Each number is 500 + 50 x the weight over the matrix's rms, rounded and kept within 0 to 999. Layers, rows and columns count from 0. Numbers have three digits each.

# layer 4 MLP gate, 320x128, rms 0.0939, rows 213-319, columns 0-127
542492435510420450569511540444538530522490525541476487470474545555434546355481474472580458506391491435505497509456550452504571442454506520471448585568376568506536495479477526454458541426462506536584429590559457456470507490512529520479519489462557563520560595620496444498475433569443500534563539565501551482556442415394499549493506444449509462414485481538554541455520533415495491496481
482516412552486514495484487400452551479508505496522510449475602507392529520459508489544504547513487535550468457507487469441572425564529501451473486464497519482495550532503463470494531505567468580567494413457404484485603525536556458490526587445489493527534558450493523440526543490458579425513475463498532481420483528531537509484473544507550438517544507494561511528542438569516546502462
510491517529540489501542477466461411535567589441463511379531450503521450449520469532540489446490451533448531467589539510449407441585483547538515597471565616540498582587478565478549534568547454441438426499524520524397435455491361392557542463364475481594519562427453462596522577526533507493581574472467486573433469510514549468404569507556427504573629545433511559429520514486500513522400
416541511464578578528557465571492590496460517475500549528526514524536457479470432527579487492527534508451544599465515458502467472495447440527453512458371429461467565494480568434498572529478549445519507462534424518507588509508426577628542543443471509443484571493508556462522423538557439374506495499582535491490502423500454504491487475527524529516584416530541590467469470402440525476391
518505480512478450530526502559446435531492537491488525507494543521491574461460458485526538510515548499523593444505423390429483496487552473567441477494397550524490493449449513516463508447546528561501542445562494495475535485567527541549589554472516420547555515493508444426477404515527554523446490486487488506485504526466587578477490522446528508449494497479544544425437523468443529527486
433483515426419464558500518564402464557447537382514456506507566521529409474490439524527561562531565577460562538374521458484515420446415509529528461505486502400483549514472461475478574483593416491527464547459563484524597483467504511594499463480481615461543534409529463422441574644575471392496458528628488634540484551492516456450659557517473539521558478502450557417425608530393493513486
492489551437485559436487488495425514440465503533512588507536474463464520470497388532479542612604464537634518518498439489429459588375539492442467571526565507489455510522502513486427491493575488483473525536567425481423514546544534407516568549451582396478512597473557528569423514511462538492491545504565490562470447569428531558506439434496573480468474533456449504413520487474472580546505
443529516402507510491473487559439521489476405475497380488439480573560467479513485468538545523458459521430518488484489492487493501412583491444449416468507538488430537391482576526562538521599511441445529467595549488508514502532505495561615557530574490460501512579532500617446508449523418465493505514459499597458489451556640484509604460506406454500429446496472433493456512494494552518503
557464483424523578555449487522468474494488499407546444458511543543446437502557504465530576585584558457501497475522526463504521535511443417407526582539523484476471443519497475483502494441536531476556528497502444503551524532511465546463399483523551474442476575555477572469508564553453496602495537527491521447524535448550478542548496522480412464458502577550451478452466460495549505486388
607555474558495500560515530552462537479448495486369536487513558500504617486487508511499503557551500493593574501470507437532515455443530412481563525466445438539427488463548563393491458503545571479518536443545426548414524508512476523468550506477471489506460533510557498448487469497581479475476439482474519450511554523532557467519479561397562499459504435556580514442450561470444468570472
560539556451533577497574493480422554521471489456427499448572424532491515522511468493498505538464429387556471510569448507524465551477498474487538538393530470586548600485435516544539461435580522548442430525589496419518474504558437484533495488508465491483434480514459534530448466546432548527405584448442492475566472483543462509498549495543489548538516459539383455510566531458503586491529
473448522483419465517477520573495416501496456434480429479433475495470552411506530525520480465470427536538542455486554496499520414450513383474441546475465504541638476570599594448395458442495483554505531574467476516536524448532555481541418512484555549518416576507485486427460446413504529459540487556588544470478478505615545564578579577482494415462473565603561496445497468436519530422525
508489440476427443637524507612499444467518409503433539573439502468528465525464514415568486432477554490561520534459437540557472454482527505487514572510438514501456455482538566506555569471556514541547567476545453469545458520516568498548512537462415497462495545530574513509448425525416357454521491544485478518492440512446492443546545422409490466535520488468532468506521514431512485469498
579537519505404381465539534510603468526586391444575468497436567523455421497452478418447496491440488476551468495475515488543442498502552495510489472435521500527477454526477475416492495514576463531573561457550469470545480537486485453531453456545518535475548483485479497568455416606610495539591539493547459497418570478461513472542410586472532509457451490578532559432514464502549592537426
580549409514564482480516464464517438562603427404466598521520515424498553511509540468569471453454530492492478491494591492470420500528531560495469466484510491512417513509543490528455483471516504533533480542603446560435555502534510535515463430507392532479558507612508417499481517425509455480517522470423512531486438480564473542560501485484591616588522547596500481464516389373415527505477
423505501450402472525455462476423488590515541494514473541585493453496506483567540468506556495436491430457561557510487528344473400501525575404450367524490531525527437533433531489478513550483510536526474499504426569404518549457610406482498460529514563521409467616528474518455623555581537413470451533559509492472456551499539552426510463515509529498562507605408455490464532551607538459448
475521524509505533513374515578516528425449484352500588436527452369601463499514494409525577593560483412465416515505570526517405460587544590520458554473451441537473458581611492446386537427554430501571540538560514404524459480445415478570428507520495582586421500518510465459407457531510384480495515609544526539493512484551500447468529508488522503507469530523530540585438517532471611491497
449544501469539430483425417567519472656611484439392461510479546399473429385503535512500402425503400461455515498412535559536461569583528505438514492559514512497550418566449546526438483491580441559476517594570449488552538627425453595489539360543508515487561502485446490515478424521530493479523520506467440584440468500564543493451534486401554437607565572419473516490615505576529514589513
435519471506508530604490572415534405410600441471580541628460549423495446481462441427486431486517523396511523489405469471485592554598454547517504490505534461491494457575526443536430558515534483487536492454493498516581381570472467416550442383526575572452524499464510484614501521463506423529567508568517516605464402549507569518583538487542475598536526529462402522559413564479429557515507
369492501486524531576423440484504509411563435582533599509555549500448549576542500535484564496484516591472421565428438519484500426559428540515548566411460472488518461469443474512418447484646480431475514452527581414570490455594404522581509477453587634449529489485481542454489446463390471480547491533572486587482543508545555438538472533464485584565429549400436492535496522475499500492421
455449476580461563517462431572446458481467458442439434567481533495484555474591501537486411504441486531497477535517469467473502449539585470553469550499557437555399538505555467456473495475419556533506566496479496413459470469486492466474520492497503472572470538458604413495504459481535468536525563475484553484520555517458526590482483583536518569643423539521538452526474458485405544547499
599543471608598541445443507515519480510473508471477525522448547476542575394447433551520459416517520501490531535447566509400561542464504488478499500523430568556576496441468529535428490497480471524504487419539486477482428474498413471506578504524527467581480520415529553596551482539445515509622507465525469534489484529555511567466454630557445460568413500446526503472531375420539417529495
456521588541468488461393506544527546452464595555496474562550461588504495489514518454551498520543485444551530526453550529444584470461445428463543511520511444477458388607541509553454467476475451441481483523570520388494451456482488555507533496421464500493558538502457535541564494495564441504539435552404571555438564507414546458431479477471453389540571526477524637404545527575552460527479
571516493491548572457487519429510496584534497498443541549490562519391573534510520532539415582482452527485467533476405418412462534504542525531574535486509532486611552470414462499526411465491459467459536530392533488468523457485500498472533493452493505581506598469452502582486525509472520482482539437548437534387484494537464482537519521509463528514449555519403446538508491489468450513445
487429457504439457497526504495471576519496488424415478494591502590524534446498486397609480560521453569488453565419482462528499431447437447506512478517526522461489550541487582435548448435538472534496543590485591517450569425454524547523548552384462558444504473585474474459457452408532474521474488497496515499530503512536505451569648436500438522596513524515487527450559515434448513472475
535510514443458479531426499440418531536512481504605598512475488519440492537499611508565403436506472492525535495568479570505537511563458510456453445486489558438473450360474452430468478514596530508468464524468456583464473551518543542497419501445511403487575539523446544503503442449412592577437552477516490556461556465477560503479475470493537523497576482463447554466512512445609500524561
470573476475505573403517538538413533496474468518549394504477502502476575487495495537472474457503465520459546541504527441524543543537592522439455543492431520465503547544489464463518473426552407469522471427491502464508513474515505551521579454433435484522509494528499419465448502470540543486475485533468602497478507533471496455497466471504538523469522601542522467467482519579518591494492
435550495492460465457541494562502523528530470523570521474419507417403579495504454594438350535468494510574520513416429572573564476570499412486488448569425437520471411541566570500420485529537467491527423553529568459564452515526524453479432508482486444449532608386506564444429533455488511518577492553591495565493521510504378503534506636555544479458487490529565515544538441519484483509493
532506532481478548491613509506544515447592497521447537486600485430511515400590586448633503464586483400474463581532477506547453438579522496513482471519468539529461596582343424458443456550471521421532441460475487459395505493518480464505413485522490550551499470394476528535442490458561485490547522476593412544444564478502416499590477509493505586433531510448494609540551511469392534591406
486554487481557427547386521603583491553505523485520545506546415480408562479573571588507536556456470432472384583531465498530416462497574560389438580474435508517461522521476395610509546473497502521413498502574596531425552449420542463504487382413533509491578572431575449412435570394443444511534533560502520554481423640456387455501563452513510486546532546490454513470474572565531495519547
512526555533500528462516499493419520430469447561459548546423500439535475457454511553517512499485481558532586602565469479584480498453511397457519526492477468501462419441501519422533470468501415522455430499510459468493462508615465518503412485486465577501585550429544605508527452532464473531498565541461453522519518568534560580444520487417486411453513487526525602434564492559459435508498
473535491456462457622457510481432476512598541540509445514532572502474452509514509541512422517514510499455469525568523442558488484550502558496468515514517540505517519531572496502469532492517486507493506556483439445525481403538481538528449498538424403562540523501526548509473467521485524428447449509421508481541471464608531432444446565568467456524469530546463565568573525386507506466431
551529462521491469523546462487445519470499466572528564497548608412516462478533481509513476480413373507535447493496491516447471504547457466448459504534492544541518524491477554498546502506501527482495473563451460582462528476424517436483493515549414481535472564426510511464528564580529513533599510528482496490383510490549559488514478541451560481559508559581427470536414473420474519504520
519557471448509508475481421483465456495430534474547497494482539566539510542540459417482475454576554422540513463524450537425500520456437555492461498457510462544562549496500538483456471421547487586492524488456507481503438480558491517466497555479506476490482538521503524501494574536505590526463478519483509531547496565390493564462550578569540457494489541503573473509489444472481524524485
453501583491490463499442454511567497468598531507430521430563467503518562416458442501521610560458518481585442482520534499490551516461423527492491503493577439484429548515456522490471507588517398525593436480492472500567591467482508529472453491513419549453485550548485410440510457550451518535630523534618518543588530611469469498388557458505582534519444536423414489519495551479442487450522
501496450547561594534510466500539562574490538468511470448582471544582525513446493507536468535574480528509460560460459479533505433558502483562528428449565560477527478459577487461469609462488594493449558436518516554455439565521442483525571439452443527527509491413547531460518415457580438499545434547491418518539530545484529426463450477506459568433472509421491461433611497445463477519487
456538475524413484544496588599448592498512549455548476475467456382531459383438590439529502388543454431490433496486497551611428429589523523443452445443481475531502563500494451500540490494539527461551474460521501501543456574498533494462431465458516504452444573475644473490476586455489574477459531517524439497476503463427552539497542447599473498438575488494444525575468650559509540569430
574476468419491473439482463489571548549451537451422427500451518560465492546501513469607496509455523534456540575550510538469473497449501534459427488435479563468491533514410535454484602497349544476567569476535454518545524441475454542529520509434425481497518513572498523537472474440565430389458517474426542533510580479447463455508574528461517475561475482414490560536480495488503598486469
541496498489497503518481534544491524570533579459420446494547499471431364538516473485596501493517499488481590473602501498500457482538513495617492509466455483480532503526441419477456462427486478407564503512487616544449560514512415604560456442452422521467540521521491495479562345524480439447449595553446492540406539502572452530478482540407470467471537541450504491585562473521508519526554
488539585472451406604432460533490419377487544444493510520557399539521573401478486481450529444520490517421569484465556537515493529489501473480511514614507505516504458488463526556558595623487452424495556461606489452489489436448454476486508445417541507435534503470560448457446509525513562485535530522543535634519464499451498431471578491498450599517565534429482434490432591546363530512483
524464583491372521434581437596560416463549524474563556611479517471552659417516473446538557446440510495502458562533516520518468492494521467412507531556557449518474499608481465442506466488558440531531413439470495458465538574446536477495484525449626535418550483409449588587441445481567532557583419454552438558448459536470535416531532458492467576520528576521448482512440467465441455575438
555461543531498451575591386465520545495508429518549577426570484404507454423383490584580564410398447409552494595486539527494470449508480435405474579463484514495430554383514508485494501503565454380517511561503514442559538542538475539570474440518446483487583474555458440504342471497459503511555494528561591576575434478511513353524631560574543488538482475419520571514431545496470581539517
465470496578525450433532511568402488446444499475430524506512495587525501444452565484573462542469427492513467551615452422556573501403617504505491591503489454628456495475550486468432508564477507425512470456436424411415531474482497587463376439541532446505531541446564539537547534437466522469511485519469518481507566530512454536466534468552519430471584475502429455522580481551584515519579
456530507543551536413504353494422443475640465407537482558498464416420464575511531497544513504484459512543472436551535443391487564581474439519544538448515529525556497467491513445407460548516487518583544468499460504567529606526488461502550427487452492535541591466586567470486520500499466566421483491513535595510441503569479568468507493562491484483447555522424483524452499456427488514530
493520454380562528529455531509545477492615454570551431495475510469423554410503521505528463439497444515501535726462503574491529487481489532433513443536485528461557501412444463582579566593514417463390537506528519482577574466481432476426489475471533494447521572531533548513489368493482560468516565479524526587478524521555468372524477525463316506492474514429496569418473620555461506519438
486573446533402558497435471544531567467504490432533505470442490478483525513523481475499504461553472467586494541465498548512498481537496481508440464514421633449506515449415439395462469530539477545441519475562470483487479428572434411437525540493495509543512536452585536476555471508552506455594489571538549510548412550443557574521549459428533447518531495511507528574518506526537476425463
561465542445446453473480480539545564502520498451529450587435521489457485515504488543556408520435479466460421557501464489455523498582444582454520525486460411521395533575563481441413473419634448549524482454491504464491494525562495566479553460554615422499551462610385500589467597516449522537526486563538448541465472426530429488499528566522508644478530570427472583598426457451575545499461
497406465535484440577571569542522514480541598527479402525500465499510446433432560476563521465454434561502545467564502560525482490448475461477607502458454510518458508509467552468462532485511393491494504432456489546525519460488480416440571474463562444527527508437635524535493475452621429440576593467486543537504504495485419536542531538504482596500488428375538433534503483490476504461503
477519545422453547531515547496555475495536396440422476528438530427515513437457588593576530507542408430609400529517449507522413512471559450420479489481391454552448449560450472430462561560448484449481515552490570568498402484548476557593399546576469593527517532574558587535448471438430434476492490529587569546514494505529445459597517484596500519640444512517498440523511496437474507427508
496492515431455537580513437522510475501453470537430419429553470451573540501585468496449401448384567530440581501513500545537431542468537540496515436503535508523513505539394443425590599485475512482484514570505488553469512439500475398584548503516554532500430424434578474548489562473528509468535430483539530537517429510456470573564569450549488514501570487525461543525493553455526571470462
525528486568417474527508480457469472529492457452496531509605491505490556455409459482588523557477546466388558523542570434479544555513480526452576551369522550438532550488466428527495462435517446472668470489504527451431533549562415413587552476434554569535453564451540430485488373452478467440504461434572504482571612472538501429487563509493472528450584513527400517491551596584526503528486
526487496441528638543485485546465580469565443478495535528467540516496501484492478510583523528489498508491480468584443448539451474449539501431514524535538543506548520523497524459553449484496496535506475525466479444542475436530507523566484522489485459456522503478538497446466548538495424529501558462433486532522510532575451495484491510479515484432477474586492460528412434450456483561478
451472477619449507447444501396421535518490490440561519503530480518551539549524543445506500510519508618422542504462510451511493474440594528438480464505457492583585469474501507472543449455536445549485528429577491441424429503466499439475493495454543531587523507591605509462464453411552570467458599484518478547419483540507492496560532512566455445477549491540477578565527518507460519585407
468423506475403503529529547483418574465520492515504583432519449592436467457474479558667552579603470484457514578456499479435541481507383547470536454548423531439553528591498508559529448608544416543556445528489529426557550478463522534430540512493514457461578527499479589542523451429461456486453538504445518508451446508415452446591496565558452491439562393451513495490456515527530499486561
463502501447554495538508482489499530589547553558557548461507485488555573436468549563563460471540514556473538612486464506530450549531503454408531562568540499414440492507528442582585513458404423517478533515458580420456509495439477501550577521518432538511461471446541520545392459504515547423491478532457569563518426530517409498511500487403436497511444584561413428398470546455512492476484
450415530519383502584465546575464428567555516406372455554526469444546572530540534558496489504436586557422531516530514514483462441619522483474537587450435535534508575518540520525473521564448507527501555522491506467479433508551541444557589500460517515469498427463591514546417527474605441418505461540558484557508496556483443501482474430474494499550558481498517526466453517456435496466473
592464510477526507511422506492506543488552471512555445532472527543444526481512508489490455477484456491504500485464415527543479448508429496527600593504446513501554559402447504509539494419581476561531537487421512528460558520444519472475481519477553445489465548528439475444498567545450554516526514496527425466541509550453548544499600483500499563493455511532507462522417499529540520468435
500483493473414499473529517528570520423432473438437568580495461509535583440547452438566452570495533462481437598461452375543555550596580502513424489516532533409506477583517445382491594484562525390572515528507557484461519498515463383524584503532490517398538501477514440486478492434536467355485561486555510532411510586535497513539581468476500531479528456510549564431543545459510499470510
570516521530577497509540554485491506487548508423497401510497411552550492409541524564472440492479488492515416575530498569447482501519453587475532536555471430547513439503451553571468514556521437523522513593539468444574537435490495373493544415511448545526369474528496466471331431450468470520387478456447543533549460503520435386483529588489569437558521551474449451462498588574494593531585
496472514545478448530492498450478543479491576449461464482514517530503511486487378522506559440442494474483500481585444595447561543493478498537547514387491486538411520468500536531476560508506455602464551485545515443419448524510546496525569605495534492401496429463475471411554501463459518414485500457464588478477518445545518646450343513535545511506498469498561490591517531509501517486428
593471393539550613591463518531470475573545585404566556493513518573579528463446443484580441522565480587490566537519545470477422419516501391419533540508533530370507494479488412489448531488477472498464521512552460427520420522457541504522534461507478532490505479546525512452516365509480471421439518554539527525561518558517475456610492483480464521558506534463488488498496591484422481456535
478482502596404480505497511541477461551517543490421501568614595525522431457533521476540521517450487565475544487472529470507458525425537417405446555416466484448594535511485442605498528517451451479580543449421448495539513496466491517499571453474437573401536467418499569658551483524558501493510457417433492548441526444391617424523517473514502503493502565497466460499444490481509485563533
584466582521493494444557536487516516483589490524500450445435482504434546551565499474501554426438565551448543484569485551483511499444484408451497515469530444547527477486499486487402508438598502425534500490452515455491461534452527530539487582492484527498468545414480506416504447555486578558504481549507507498461528463476473473452517597467546458548498563448422445507538499528452547490528
553593468540528453503601514501529374448470481496427511492534461598521529521434411514524568485531484456502546525436580489492386555443556507468464549520474540470546424557487422539505524504465486461453404560525553513490503534480481518514442500488565482491460448539535423570523479479490476539513511482499492559487542596494516522561463523513497417531486627561466488420527518452435437447533
608474499623510451463635411491414568548524465478469513514586467506498436489458477472512471511446486560436406551473549517495462441521477531514532609514541559491524462545500498579540553550453454405516557552593438426520492583472513390469558417385456514486577476514453503601498481467545518431530492522455386582438473489424569463523464527439510449527518562399479433575586575515541525509486
531426438542566486433546554425475470520490578475553455493559556538471498488516527492532470502447493571522598558552501467550532468561479506472479628482468536523611525398401488392548447471462484473540443474462521478515558464477449549468556481511450505429537562451514504482398483486468563491477566544560406511445542438454509503491564529494574429509458432598463448484485538442474496531433
484422558525467562495541514465578560478510468508450463483523518515492495563512464503440510536530519392479483516446544515543500489461517533485453582422528495488498526484438532502447553469487482501433547456565406560510472519477512519480539512555514437550477530489428508521557447540585437499557474446422524475412525424388473498539472458525547530490598514468401484512630503529542468584452
527467531552512537501489527539450531473531472509474469511442511460464475486506458493481449481447570556529423423543525567489599424546510400492472426532520463594489513557564499494466418472446482586628394585448434480517543531379541493540455526565504441544426651437488567478475504509475516512484529533537519450418501516504484539557481584467492496468526458530538485532483475544554478472429
399482500627492508482479570440511502437511561425501520555482507540479445446473514507519565463502425508522473490538413441472502425479577467506618574497481481587464452544474470552407520518462513537493467443436464507539512506528477432496390506542495486496509482458500545496520461573541528525499591501568520471488531460500475588545520527509493481468504522500591473449500348495557520560384
372398582439479560477505532561564491483516466406475449618443476540594453526531527541500469567513479524517468539507532528519470552509437509450509460414477578536553456502401549442525433408476528551551590507532458564658542465464412491440498477445516472515508505483605607394526534437424476458547593454533533502428443442498465505526501580466512484484499500506504437493509503524522509606538
552462477517544486576497488419485490436431516512546512455478500479512400475451594497472487504557534498596547530565506475499520490521610458440547495470541503454521400535525461531583479500577480513549470501509479443536511489461551553557497437500547415540504516453601453465542451525514466464522517430457442428551575523530568494483408546475578388515486505442520512519395549545537521496426
539518517490487561535492425427480532500484445497453544488460472482466534517566498582545484596501494469480490549527441590555482445542519463408524510507501490512522525433567406414524479539494523518506500558538605445543477452467402514534565453440587463502488507427540506444455490551506537476558547441500525587483422491473457487553561515445518467562537490460381510435569483541519479456447
567508568501482520576476553495526435519423465460490502506482501545438534558530491584470422544517502521482532499486482524453497505528469527481512517603534510452512403450501536449473591496490563541495585539536483448465465473478518524558457562526561456497536508548499506455490536450436441463496483523432544497573445492439512471515448462466564519565400427520484554476514521481480466446511
464504511544425550483536470568555505507480455531472577536606455455518545572481494496520525487485439506501445432591467556348459453418496525578485576346465596606464512512485490461485496437469367406553476556531508494558512458520448573473437470556472499585546549530502533540515507524538392495500562465486565573476484525420505457539469570501448470510562450436491520464582571434543471521359
485562505507588606521542511444586503449460484496499493511525581480588522536454466440510576551494366412523514559510447464442415520574579454567549573495463549457537590453549383517455488461481452463508543544433478485453477479574579468559474403541488581554519488454515459599364477571502495499554559580489446551406522465413493467444559638495602449443452585444489469456523498433525382543468
551443452553464615553521524509445485459495437520501466389466443512540548472475528534495545587482466577457536509499564507457533534501506551462595523537505542562547520499432470565498467486495474534519493365588404455416566527535435386496533441480478478394451512536508583496543505555496559502475468429467516545549584480476567445486471568521508493488504528471591466411417466426477504565495
442543484555508513579515554480521478495528524442577467525517545462465495469623391564558416461505463510557497514543447487499523489393564509533467560469385575603476332549560536496447457484501380437519490593527500497531506501484547527493474459473543500464522491477595440554500441476600510554447549477520460453464561540543515508454461568438447437455488561527444518569493498419491523443401
504485516383484482528540466493508514429546454461531379496488607561569552539566505589488460444508495594576496510512576469415514652487456454416461442467417400515494425533461538502432450430498459611463421526556576461575457511605507533493535522471476531511544546496561610495488502443544478483513445439537554529472492477410494458475482590486501459462505479553593484487521461470432554547447
452530450599519482522537543505490497550548489466462530532537526540454529573476458546487472515552514479476466544601444505498369470534495530527536506447563533506497536499556369578444433478459468377518563521508539587474467592453522503431470420452499455481454413547485483513453499490495520494497574501471420510529471571549473526530491615506547437456480509547586499481519492468543509487477
524556568510430457507577463495553523419463459465411592472480489536446483541529585477509535498482522460535585550410440457520505528501549494507506468457425479423594486431441402474453555508486536579542532535601543501423475483536471480494568470497522505492469471519491447489450467491550503608516600489534456543480447538519506468540476506468555497495558584630450460502432466403465478483491
476529564512485585437568423547527524513416392379537631512449492488443475535542578435561501499566492443456442539495540503481483476433549486499570566518494433523499424488560407555454368555471381520485462503475569499527487419543419508450533511517629452492554482469486472611404529502587471560544535489494480466532481492500603453443420592422459462535516552442396576598570458494538551563448
501497494554479530426417617538568441421513440429575544500434459538517516483492530439541483562415461566485495465554539484474488639526515400521508461609459473599493485536479460561464475462482386463508469417414525436488515508450476549444484444466545393446535510561439535498490472498498411571516487510547477602534516588552454533493577490514461521496402537498542554439594560579456484531543
481498412564436486517511535450528489555533514542554458541418549505515557435489513553523542482481467510394471493540459526512521476499471477465519469529472461527451545524472519548487489538554501534458570551516477414469517491537530523510496498436467537438494440506540563455546563495504590460508479413545633462463452548467473512425426527470478553464512486514507522518529450436541514518438
471421520639451440486532505470445536499482449412515506496478430526552515578508545456551474552549540562504560526476453454550530489501520507466512538464550472561481456561538470480531398552506456422516502421458518443603593567497461407454491448443556439536563564388522536528483457554537439437592548481530537599402532464465516539465490565468504508525480447459379481519576471548448540567439
518558588516510515550531512521520500520464535470541457589430586589533442497524509510541463510449417568561576545512400446518470479523484552401470596488420559517488492488479390431472492394450452498547545449486585467535487417496441547569553425398454434482656422489525509482452498449522443541495494491529540543471518447432505553541484450479536511473575537538430470527502514458510461456577
534497452483429477547492444459443509457493492379403531556566542547548509436488515488457523499532419472489502511377371403518546607480532517478446506467474497483468602447447461501476437462519458444490475536432568441438512616522580528492587459547533456508572507485539454528478452560523543580521477500507492553515452553548540533460541477622461563577537530498476499401491583520606488515535
433473562419442482426538499474597548482560527492460514572579515544573506499615474508516501533449442407513525536543439479450455546477545473425458471426500541442457493461483469550540446498534519497453497464458455494428437585493476550458585517457486538567587495507577461553449597522375534457461442397518556579482398502532457426525547514530531513575475596448545490522442639450500559538435
497477564506504464493540500519430442516471493473529503532547430545473543464488510572538510439516576481533473540488435450412561519492541494517430453460418555490478488481417521419513496534474542465469474517622467491445427521553414574540536514492522487471507483564511514538423549471596547468507448482476417545553443482432495511565592502458569549544558455484526603478584413467480545524467
557427453510451428486529521544468538520444438502450516554513522544504549558426495518568530570530482479427493542451453413523476485542472542486478490439468506556465571356505406495510422458541477527460480428522471473442417555446546512607541513405498453531551551511576433597492497542492541480568530491479525614513513581583496535474516527507481448392590517527371505512521487507493520510451
473432495529444460441513468453438425469552456432515486469498454433506606543466541578489467595418528498500419451580519450333523580452521491535482447563405533504473490538459477488599498537484558516454558496454449564558637485537562392501522391520460481541511544552608546514502467439538536400470504426633454671480484524498494484612480497492567543482507454445458471520540523487519585536401
437604526489491512526473483561462508550448400483518481491536550583510552498508455511446515453535591467406492509482467431520513439540518507398440466465544543517449576500464501470581563529513581554480522492542488418482448499539472525545560517506458468464552462553534487595419546458449575490423542448466565559453501478542450502503525398524494441505520462465479497512474495506597550525457
509407567461404555424543448530529543478614558454547482543479450560517434498501495530497359486488480473490626563566482433513437571478507483405492661463466551553515529490469370512454594514472356405502527450474578577515472495474536517515508437481531459438534520611477524578380454477467491495549573513524470533457515422520526511562580499504538494458526507510432489523567467380480471462542
497551569533436493528574626550436507446492450505514590490603533421430476474473582529533518427543575422517428564442519523510504462488591543491451498503436394375528472487536424502449473530431374436508482585465457387527502421536531469517454459507499645536518494519441500614432450493563548472461446477511502435555435466447508526666527584550527526531540549588478545540468550454530561506438
520558507555498551512540541453548454483569513453547498411566469517458487560596462508545490445477470393453498484539463476413563447501555509459599538457432575575571522469534451478452404562453549552539475492517505548419535504508491459455485429481581505543543453470431412379460483495626475553563539501419530468408490596503527520581543536479444477521481554582487443487462528488522526479485
460467609522399443479520607507467518492476526393517457533548516491548590427488605475553469496573548617506569521521511411535523554467447537505576468490418550452447519515418399472523551471591422487603493441474508511495447474515566466517429448489593533450493556435562564593442445465533436404530486451616494606466506511544439495475483463525463561504613512529517510412440466484530409398554
496480495414492472572476561530378504449387503410458544521550512545576558480489653513558533495508394542428427510476563538508467577438491553429435473467403549489487537473445419525481483511547435484521542562519470487426515516541453458487573498428427599524492544459526454534441516448526364411528477553517509653557511545511488392502538552581584549476580571625568467492509531409495543485414
416392417517361569472483456471411505479549481514545528575511483521481554494461550451558474543454537502578507564478518517407539439536473454500382389499418447532508472559550561437430460528605530469424404536495482519606512637525619470576475514486496455560499536432514538448438487526380484540514584468523474518493370494529539511553470552481459513490643538474496541542552430520524502547466
476439521517423481452418589471532484481489519416484543514653454518473505528589519524532574491585561515547397518478566495502540523396475561446474512461427493435475496530413424450456459509498452484548562556547520527559648435429484543500551492476509463525449562516584551542517489495479527432570444418616438523436427528462467457448487505408398477495564531513429427513599588498554472515494
513540472563559518459463460499532542535597550464555512572448433499466497571584485565503465477449413461522439493511504502541358445497544474456416529511534549395496445608524506452498567464577496506413551436523433530541460503507562541564449553472445487445598572491519518517513491537478445469528496527529525481412520437457490543523493421503409534526502530511524572454521518445457467481462
504510543499446577592514600504498541449495380495517448518486459494577497534537548499598486384585373492459501575472454522453621452536432474561423481566407456486484396573581452478493567491533560461501444591536492525543538545529415483505442440428459566575579508522499609520491435484416448464513433489592478498562465506602519474492506487494545458501472447563530403507461490424512526469481
517387512535593519524482527511463467420392474490504530549558533449463582523593492570495531548481506547473535563583480468519501531518534517437528495475506457542490416669516510404459479429477484459536509438465499467553570383555525561437535459454507577456477461512512549521427461474551470449522489452570498495450574506418513561515494444452514504491535494484483569554433535524358493549414
459517537493477486489466536546542538514499502453510523491491458458528454520468560426533453581475566584457474432597579500482520505478515467474542423563441547508569541508509531521465430494606477569502583497497445518421493502498462525479497447588548506494498467456533475499521401431444463433445557510432475545437490591565451434623521518468424517478600496611500491581500557508507447515458
413604502474472557499448522451512555454527478547519507609553501405476510458472514425435466445572462465526535523483523490529465485517582549593528498534513466462543532513436494527544460452473469540525456527534462421514494516427523489473449396451420556520536480465563500515522529578468460488589466476479451472542475529573407579427506541513523465594440451536543572565510529468471518520463
465537512558418461563491568529528520462510523520480562585524482475491532432412453512429529537534564492510593482522536539488473494478502482468516470535397512506481444529543548470446521494489541459598538460428496571490483420484521422565496504425525607479478482552545602425480604487438515431542400464519538550576465505519400445573457477540443453500529510522472533503527409430456570493496
530459517455531453520535463491468480451520575457558563410560420456471528449503540528573490466453464423398416467474498534415468549494555445604525531588476593412469455415378546543560477509528510421639583533480557486481528490454439424542466508573569422513522447538450499526495505489462515517557402468465578547470445567428534433559467498550544483510490477494569529537526609499479553519525
515561451532452530500538456514511553525513509334428459409486553574532504524497416420519533488434486564539489457473517403518537458457517502529530482421498476474461430557481573459461542528504552516471493419540521517503455553487499539609557565585462453436452498494539571433488503552550487521453478525498488511488478501493441538431616520486487529502447523546472469455481455478493515519429
445598575454471465465561470551476550586543381514474517464511445549427470522568412544481413441466550436437423485492471586449509451449565518593385408483527566483464515475490507439435479449486568497482527571509518524528491544525536557481538406468441432510560471480497391469440503444518558524473574585545548644512501481584485526508518602495504545541481367538528562507499492420501565588552